config.yaml
hidden_size: 96
vocab_size: 1248
norm_place: "peri"
rope_fraction: 1.0
init_std_o: 0.0149
init_std_down: 0.00914
warmup_steps: 201
decay_shape: "linear"
batch_tokens: 16384
max_seq_len: 384
doc_mask: true
max_steps: 6879
Each number is 128 + 32 x the weight over the matrix's rms, rounded and kept within 0 to 255. Layers, rows and columns count from 0.

# layer 6 MLP gate, 256x96, rms 0.145, rows 128-138, columns 0-95
[[ 61  94  98 140  83 123 121 149 125  74 106 157 122  96 112 134 136 115 189 132 140 161 132  16 133 123 136 119 101 140 154  92 158 147 131 144 112  67  95 168 109 154 155 194 159 117 103 153 142 131 165 103 130 105  94  98 118 171 143 127 105  92 155 197 142 108 174 113 110 140 102  99 177 125 174 147 141 113 152  99 112 116 160 124 118 109 174 155 120 112 138 121 132 137  68 219]
 [109 100 163 123 127  98 115 124 146  93 160 145 173 158  85 157 149 114 163  43 184 145 120 148 164 208  76 165 135  57 112 116 174 105  94 128 132 105 163 165 112 123 119 119 100 108 157 136 134 139 124 149  91  79  80 142 100 113  87 114 116 123 125 191 111 121 120 101 142 159  97 117  99  92 144 112 106 196 131 133 189 163 145 105 152 113 129 149 128 153 167 125 101 146 162 114]
 [106 125  75 143 167 143  91  99 170 119 239 100 129 142 101 113 109 115 160  97 201 145 165 101 120 172 110 128 154 130 112 141 162  80 111 165 114 128 164 106 137 104  87 134 150 123 143  73 155 124 175 125 152 165 139 162 145  89 162 122 113 154  84 102 197  62 147 103 215 120 102 113 168 147 108 170  95  82 105 128  75 143 108  96  93 126  98 101  99 104 201 131 155 136 205 163]
 [115  91 108 156 110 122 114 124 148 169 124 122  97 184 108 160 154 107 100 126 180 173 121 101 111 117  48 177 137 148 101 139 144 141 141 137 180 108 116 103 131 123 131 173 119 106 135 110 171 133 129 148 187 128  43 161 106 107 188 129 109  77 114 125 163  54 128  59 114 172 140 127 151 182  80 154 117 168  97 120 100  96 164 168  86  95 165 101  88 132 216 177  84 119 112 125]
 [114 163 112 138 149 127  59 122 140 164  87 139 117 112 193 105 137  85  97  55 184 135 117 121 188  89 129 147 128 149 146 123 160 123 162 116  96 169  73  73  97 128 163 147 135 154 126 120 159 103 115 140  99 103 126 134 125 165 160  98  68 108 143 130 100 105 222 112  86 155 109 134  89 124  92  94 169 132 102  78 166  72 147 108 125 129 146 160 179 131 122 150 176 112  96  98]
 [169 108 186 141 122  86  83 132 201 135 111  72 126 168  87 151 165  75  48  94 124 182  60 147 157 130 161  79  78  78 106 110 103 135 158 146 171 129 125 117 101 146 142  72 124  91 100 166 138 149 121 122 187 155 147 210  83  95 179 183 136 183 145 156 132  91 142  97 144 120 117 146 146 155 116 164 134 156 104 120 159 103 111 153 103 134 158 197 135  84 120 121 138  81 183 141]
 [101  53 128  99 125 173 129 201  72 127 153 150 153 133 132  58 156 123  79 113 138 152 115 148  94  52 176  84 132 164 185 112 108 107 197 172 142 133 167 142 101 127 117 157 138 119 145 132 143 170 168  99 151 158 115 124 156 148 199 128 156  60 169 118 141 167 146 149 135 108  99 106 153 106 164  54  86 106 111  71 169  98 122 131  83 136 168 139  87 121 113 105 158 100  97 160]
 [130 139 160  82 167 116 142 150 133 113  90  48 131 126 121  93 125 164 115 144 105 103  81 122 107 135 115 126 143  96 136  76 131 122 164 109  50  66  86 189 103 175 158 103 174 166 151  63  79 103 149 158 108 127 146 152 169  57 146 196 154 163 156 146  97 151  72 162 134 116 118 130 152 158 141 124  62 158 126 145 168 189  96 111  82  73 111 138 119 138 166 137  76 139  46 169]
 [139  96 150 199 122 141  78 153  77 109 152  72 157 146 154 146 154 139  97 144 156 146 120 147 115 133 124 134 149 126 160 114 130 183 146  97 161 123  79 135  98 135  79 130 120 134 123 125 151 134 155 145 101 126 124 130 160  78  87  89 116 152 117 164 121 188 126 142 130 148 106 165 118  57 145 182 148  47 122 152 141  99 154 170 154  67 162 157 160 108 144 143  73  99  42 125]
 [119 138 176 106  76 202 154 156  86 167 171  89 111 135  98 143 139  74  92 170 117 106 126 141 114 161 132 135 117 153 120 125  97 138 150  91 135 176  99 188 143 104 158 184 211 134 120 124 111 137  92 146 151 167 114 104 136 144 148 110 134 197  81 115 113 113  86  94 151 173  82 159 159 117 138 132 110 156  68 125 140 138 113 139 148  89 139 181 134 111 137  72  58 158 130 100]
 [190 151  86 183 122 182  79  89 161 139 127 132  93  71 137 112 169 136 114 166 147 184 120 150  63 113  98 119  79 113 123 132 118 117 146 119 147 138 104 136  71 176 139 126 195 140 114 121 192 120 158 132  60 182 134 165 128  97 123 130 105 153  74 129  96 130 118 133 121 111 118 123 157 130 141 152 159 110 140 135 111 121 122 102  61 173  94 153 154 123  59 118  76 128 144 117]]
# layer 6 MLP up, 256x96, rms 0.151, rows 128-138, columns 0-95
[[190 125 148 141 180 105 116  95 114 111 115 170 167 175 108 175 143  85 133  98 128 128 168 119 132 142 122 108 139  78 100 141  89 146 148 149 108 156 157 166 118  53 150 126 141 129  82 146 106 129 146 150 121 109 127 111 110 134 166  70 118  98 132 120 134 169  95 105 183 146 117 105  51 174 168 146 165 115 107 176 171 108 171 122 132 175  91 118 107 104 114  63 150 124 135 101]
 [ 84 130 143 110 179 150  92 115  85 155  93 118  62 144 114 160 165 119 123 176 141 186 170 133 109 155  92 124 171 130 172  68 115 130 128 109 106  80 143  82 155 118 130 163  84 161 192 142 130 174 131 141 110 113 145 113 124 160 111 152 103  89 112  66 128 146 107 161 167 138 151 140 121 126 102 101 138 131 162 108 127 139 126 127 154 127 155 100  74  80  68 147 121 160 120 125]
 [123 109  93 111 133 122 116  94  88 149 125 204 169  61 115 130 198 116 132 130 155 104  64  99 142  82 197 102 153 111  93 129 145 119 136 181 104 134 138 119 144 181 107 123 147 155 133 107 123 184 145 104 149 168 145 134  57 140 136 156 166 140 135 111 161  91 175 189 133 116  62  93 137 107  59 199 163 126 121 178 156 134 148 100  88  60 167  55  90 134 166 128  99 165 160 127]
 [120 120 135 138  70 122 151  99 114 121 124 127 169  92 107 189 135 133 163 127 114 114  82 197 110 141 163 147 185 118 122  74  55 155 173  82 134 145 157  80 147  72 116 128 128  77 132 102  83 160 127 179 173 154  85 163 105  55 111 116 153 172  96 142  84 197 124 157 138 134 103 134 173 138 168 146 130 184 134 166 102 169 124 107 206 179 117 158 128  85 105 101 112 118 171 109]
 [ 92 103 147 123 153 132 148 107 137 135 135 116 145 104 130  91 157 120 121 139  98 115 162 132 163 148 128 159 160 136 166 146 138 164  51 100 137 130 142 197 112  93 142 117  57 134 147  95  81 150  88 140 121  73  84 130  58  86 170 118 114 101  95 122 181 108 177 127  99 101  89 136 155  95 116 170  66 133 163 102 144 113 140 218 123 101 151 164 116 145  72 104 135 105 149 115]
 [106 126 139 135 116 127  71 132 150  46 168 128 103 130 175 111  93 109 121 146  94 114 174 137  93 175 136 175 177 101 150 172 119 133 183  74 125  77 113 149 109  74 118 132  98 108 146 137 147  94 131 166  74  87  90  90 114 213 185  50 101 142  90 193 172 157 130 218 102 131 140 109 143 143 161  48 123 129 151 135 153 169 142 123 136 196 123 140  98 194 189  74  41 107  76 106]
 [173 163 177 148 154 171 192 116  90  95 157  81  91 117 127 151 114 116 118 174  93  94 164 158 140  96 114 114 149 123 157 112 202  94 154 125 109  67 116 121 116 148  65 132 145 174 137 131 187 116 114 118 119 143  98 123 126 121 103 145 147  59 170  94 116 134 149 133 141  65 104 141 142 109  74 154 108  71 189 141 140 179 129 134 144 179 115 132 144  98 110 111 138 163 115 128]
 [176 106 200 125 144 167 124 112  99 157 193 114 126  82 177 133  77 121  99 127 128 134 150 113  92 113 191 149 132 115 124 113 129 112 136 113 133  87 150 170 103 152 151 155 122 185 138  77 125 157 132 196 131 106 131 151 115 114  98 101 110 147 125 100 146 161 188 186 107 103 106 129 141  95 147  98 165 178 186 129 192  86 130 112  92 109 135 103 113 169 120 161  98 127  82 100]
 [123 154 132 136 144 114 108  89 125 100  79 142  94 114 138 101 130 164 144 126 156 113  36 165 114 105  74 109 107 158 126 107  62 130  90 125 101 107  94 133 162  92 138 176 117  83  80 114 129  67 135 158 162 188 151 131 150 141 206 129 124 112 109 152 144 152 191 143 205  76 141 112 149 115  92 210 170 117 141 143  94 165 140  97 108 102  85 169 166 101 145 140  97 102 110 136]
 [103 141 146 105  72 163 134 136 128 126 142 130  97  93 118 138 129 124 186 162 129 123 127 144 119  71  96 155 119  98 161  87 131 104  95 149 139  51 149  46 130 171 124  68 136 160 140 140 169  84 144 131 124 135 116 144 133 177 120 144 176  87 172 135  96 138 130 128 111 157 148 113 186 120 116 152  67 146 216 113  92 137 153 124  70 121 163 124 156 101 142  92 120 143 159  98]
 [160 110 148  98 102 128 171 102 129 150 152 115  74 129 166 126 125 147 129 187 147 101  89  94 130 166 105 133 142  93 147  98 148  99 106 125 163 104 198 109 106 121 135  93  96  97 155 174 101 128  89 105 133 173 171 122 122 106 163  98 134  82 173 101 122 140 100 111 108 106 143 134 139 116 116 140 169 143 169 164 136  92 121 113 149 126 200 105  98 190 134 124 156 136 130  74]]
# layer 6 MLP down (transposed), 256x96, rms 0.134, rows 128-138, columns 0-95
[[163 116 149 211 104 159 138 161 107 159 175 155  65 123 112 103 137  80 139 110 126 150 128 113  69 162  91 159  93 117 114 110 149 103  90 120 130  95 119 134 140 196 118 138 105 149 170 105 111 174  81  96 127 116 132 144 120 127 143 118 213 162 110  93 128 124 134 145  76 100  93 131  96 111 148 140 118 180 113 104 103 165  87 124  89 126 152 141  99 110 128 161 131 157 172 125]
 [156 118  59 168 123 127 155  90 124 119 116 106 149 119 147  81  96 127 150 135 108 102 102 139 128  88 181  88 117 160 152 131  65  79 154 138 148 194 120 127 111  87 141 130 133 140  87 151 153  59  67 123 165 161 117 123 149 166 160 128 198 142  77  88 181 110 152 129 100 112 163 126 144 169 118 142 116 127 107 160  95 143 136 117 121 126 151 125 200 108 155 121 160  89 164 121]
 [160 109  66 153 151 178 139 114 129 142 149 174 136 102 129 131 133 122 144 115 120 106 119  88 130  94 138 101 148 132 124 155 134 131  96 121 105  87 196 142 136 129 129 121 116 101 109 148 152 115 113 112 147 159 150 128 177 103  89 149  92 169 111 114 197 125 126 135 126 124  81  76  74  80 116  83 189 116 113 142 144 114 137 143 130 198 127  96 139 152 218 119 138 126 142 126]
 [141 115 140 119 149 135 133 145 120 124 128  23 133 124 121  93 137 123 164 119 121 176 128 151 149 104 148 166 108 120 127 142 127 149  99 149 143  90  68 148 148 132 153 123 129 148  60 147 142 118 116 141 192 122  71 117 135 152 172  77 135  56 150 138 122  44 112 124 118 139 152 139 187 130  94 155 114 168 139 130 126  82 124 131 159  98 167 189 121 135  91 161 113 121 155 145]
 [153 180 100 140  85 158 119 153 131 178  79 130  99 113 145 157 109 127 115 103 131 153 105 141 145  86 134 166 122 172 106  83 112 107 150 149 116 124  59  93 128 107 163 139 148 154  59 165 241 102 134  84 101 156 115 158 113 183  90 155 142 108 141 116  95 181 161 134 153 140 110 132  94 112 105 126 127 136 126 138 127  91 112  55 125 154 132 135 118 183 142 123 122 156 123 129]
 [111 118 164 168  80 164 169 139 130 137 151 122  56 100 127  92 111  53 149 172  91 187  75 194 191 168  97 150 128 106  97 177 121 101 208 158  92 154 130 131  71 136 140 134  84 107 126 114 206 110  75  98 149 157 106 161  72 160 118 161  69 150 180 147 168  78 128 105 120 148  72 156 164 117 134 170 126 176 139  83 128 142  98 117 120 174 125 179 105 125 180  60 186  64  76 147]
 [ 93 143 139 214 134 145 133  90 158 150 141  82 113 169 123 154 170 155 151 127 176 144 105 120 122 180 104  92 144 109 122 123 186 120  94 122  96 140 116 138 127 125 127 124 114 120 220 123  47 112 113 141 174 154 133 109 102 101 144 189  62 161  77 125 136  84 146 129 132 127 144  78 131 116 107 101 149 142 134 106 135 136  98 141 127 152 159 134 145 109 147 124 113  88  53 131]
 [ 85 182  57 110 129 130 118 109 106 109 179 163  99 123 130 123 119 128 166 165 149 116 167 101 136 121 125 135 117 184 127 140 174 158 120 145 199 183 152 108  95 112 130 180 146 138 171 188 107 125 163  89 146 148 123  83  98  64 118 145 125 123 100 131  96  96 125 113 106 100 146 115  97  46 143 141 120 103 204  58  83 107 131 138 134 208 175  97  89 163 133 130 123 110 121 124]
 [140 130 124 106  99 140 163 153  99 163 118 207 140 133 171 124 114 114 148 102 125 125 137 148 149  87 143  82  99 134 123 127 109 173 129 150 108 112 119 148 111 142 111 127 138 160 118 100  45  95 152 176 176 111  80 123  92 183  38 101 159 190  72 147  76 188 215 204 133 171 133 108  67 113 144 118 140  80 104 156 148 140 142 140 135  85 127 134  53 120  69 102 161 125 163 146]
 [132 128 142 136 162  50 121 199 146 136 132 114 137 158 115 108 137 160  88  89 140 141 114 117 179  93  97  77 170 153 100 169 159  76  91 161 127 134 179 136  99 135 147 143 148 158  95  29 123 125 127  88 152  82 158  90 103 155 117 136 131  95  97 114 141 143 131 168 167 130 125  91  69 146 183  81 127 169 163 123 155 130 111 171  79 168 118 111 104 117 169 177 138 120 112 158]
 [136 112 155 134  66 111 104 154  74 122  97 137 169  93 109 106 101 112 129  93 119 170 174 102 170 112 149 140 115 159 144 132 155 127 107 105  67 164 138 136 135 169 120 150 114 105 182  98 131 114 114 123 126 107  99 119 181 147 124 150 121 134 101 172 130 177 167 117 164 120  93 115 153 111 143 107 147 129  89 106 160 165 133 180 114 124  26 130 111  48 157 149 152 157 116 151]]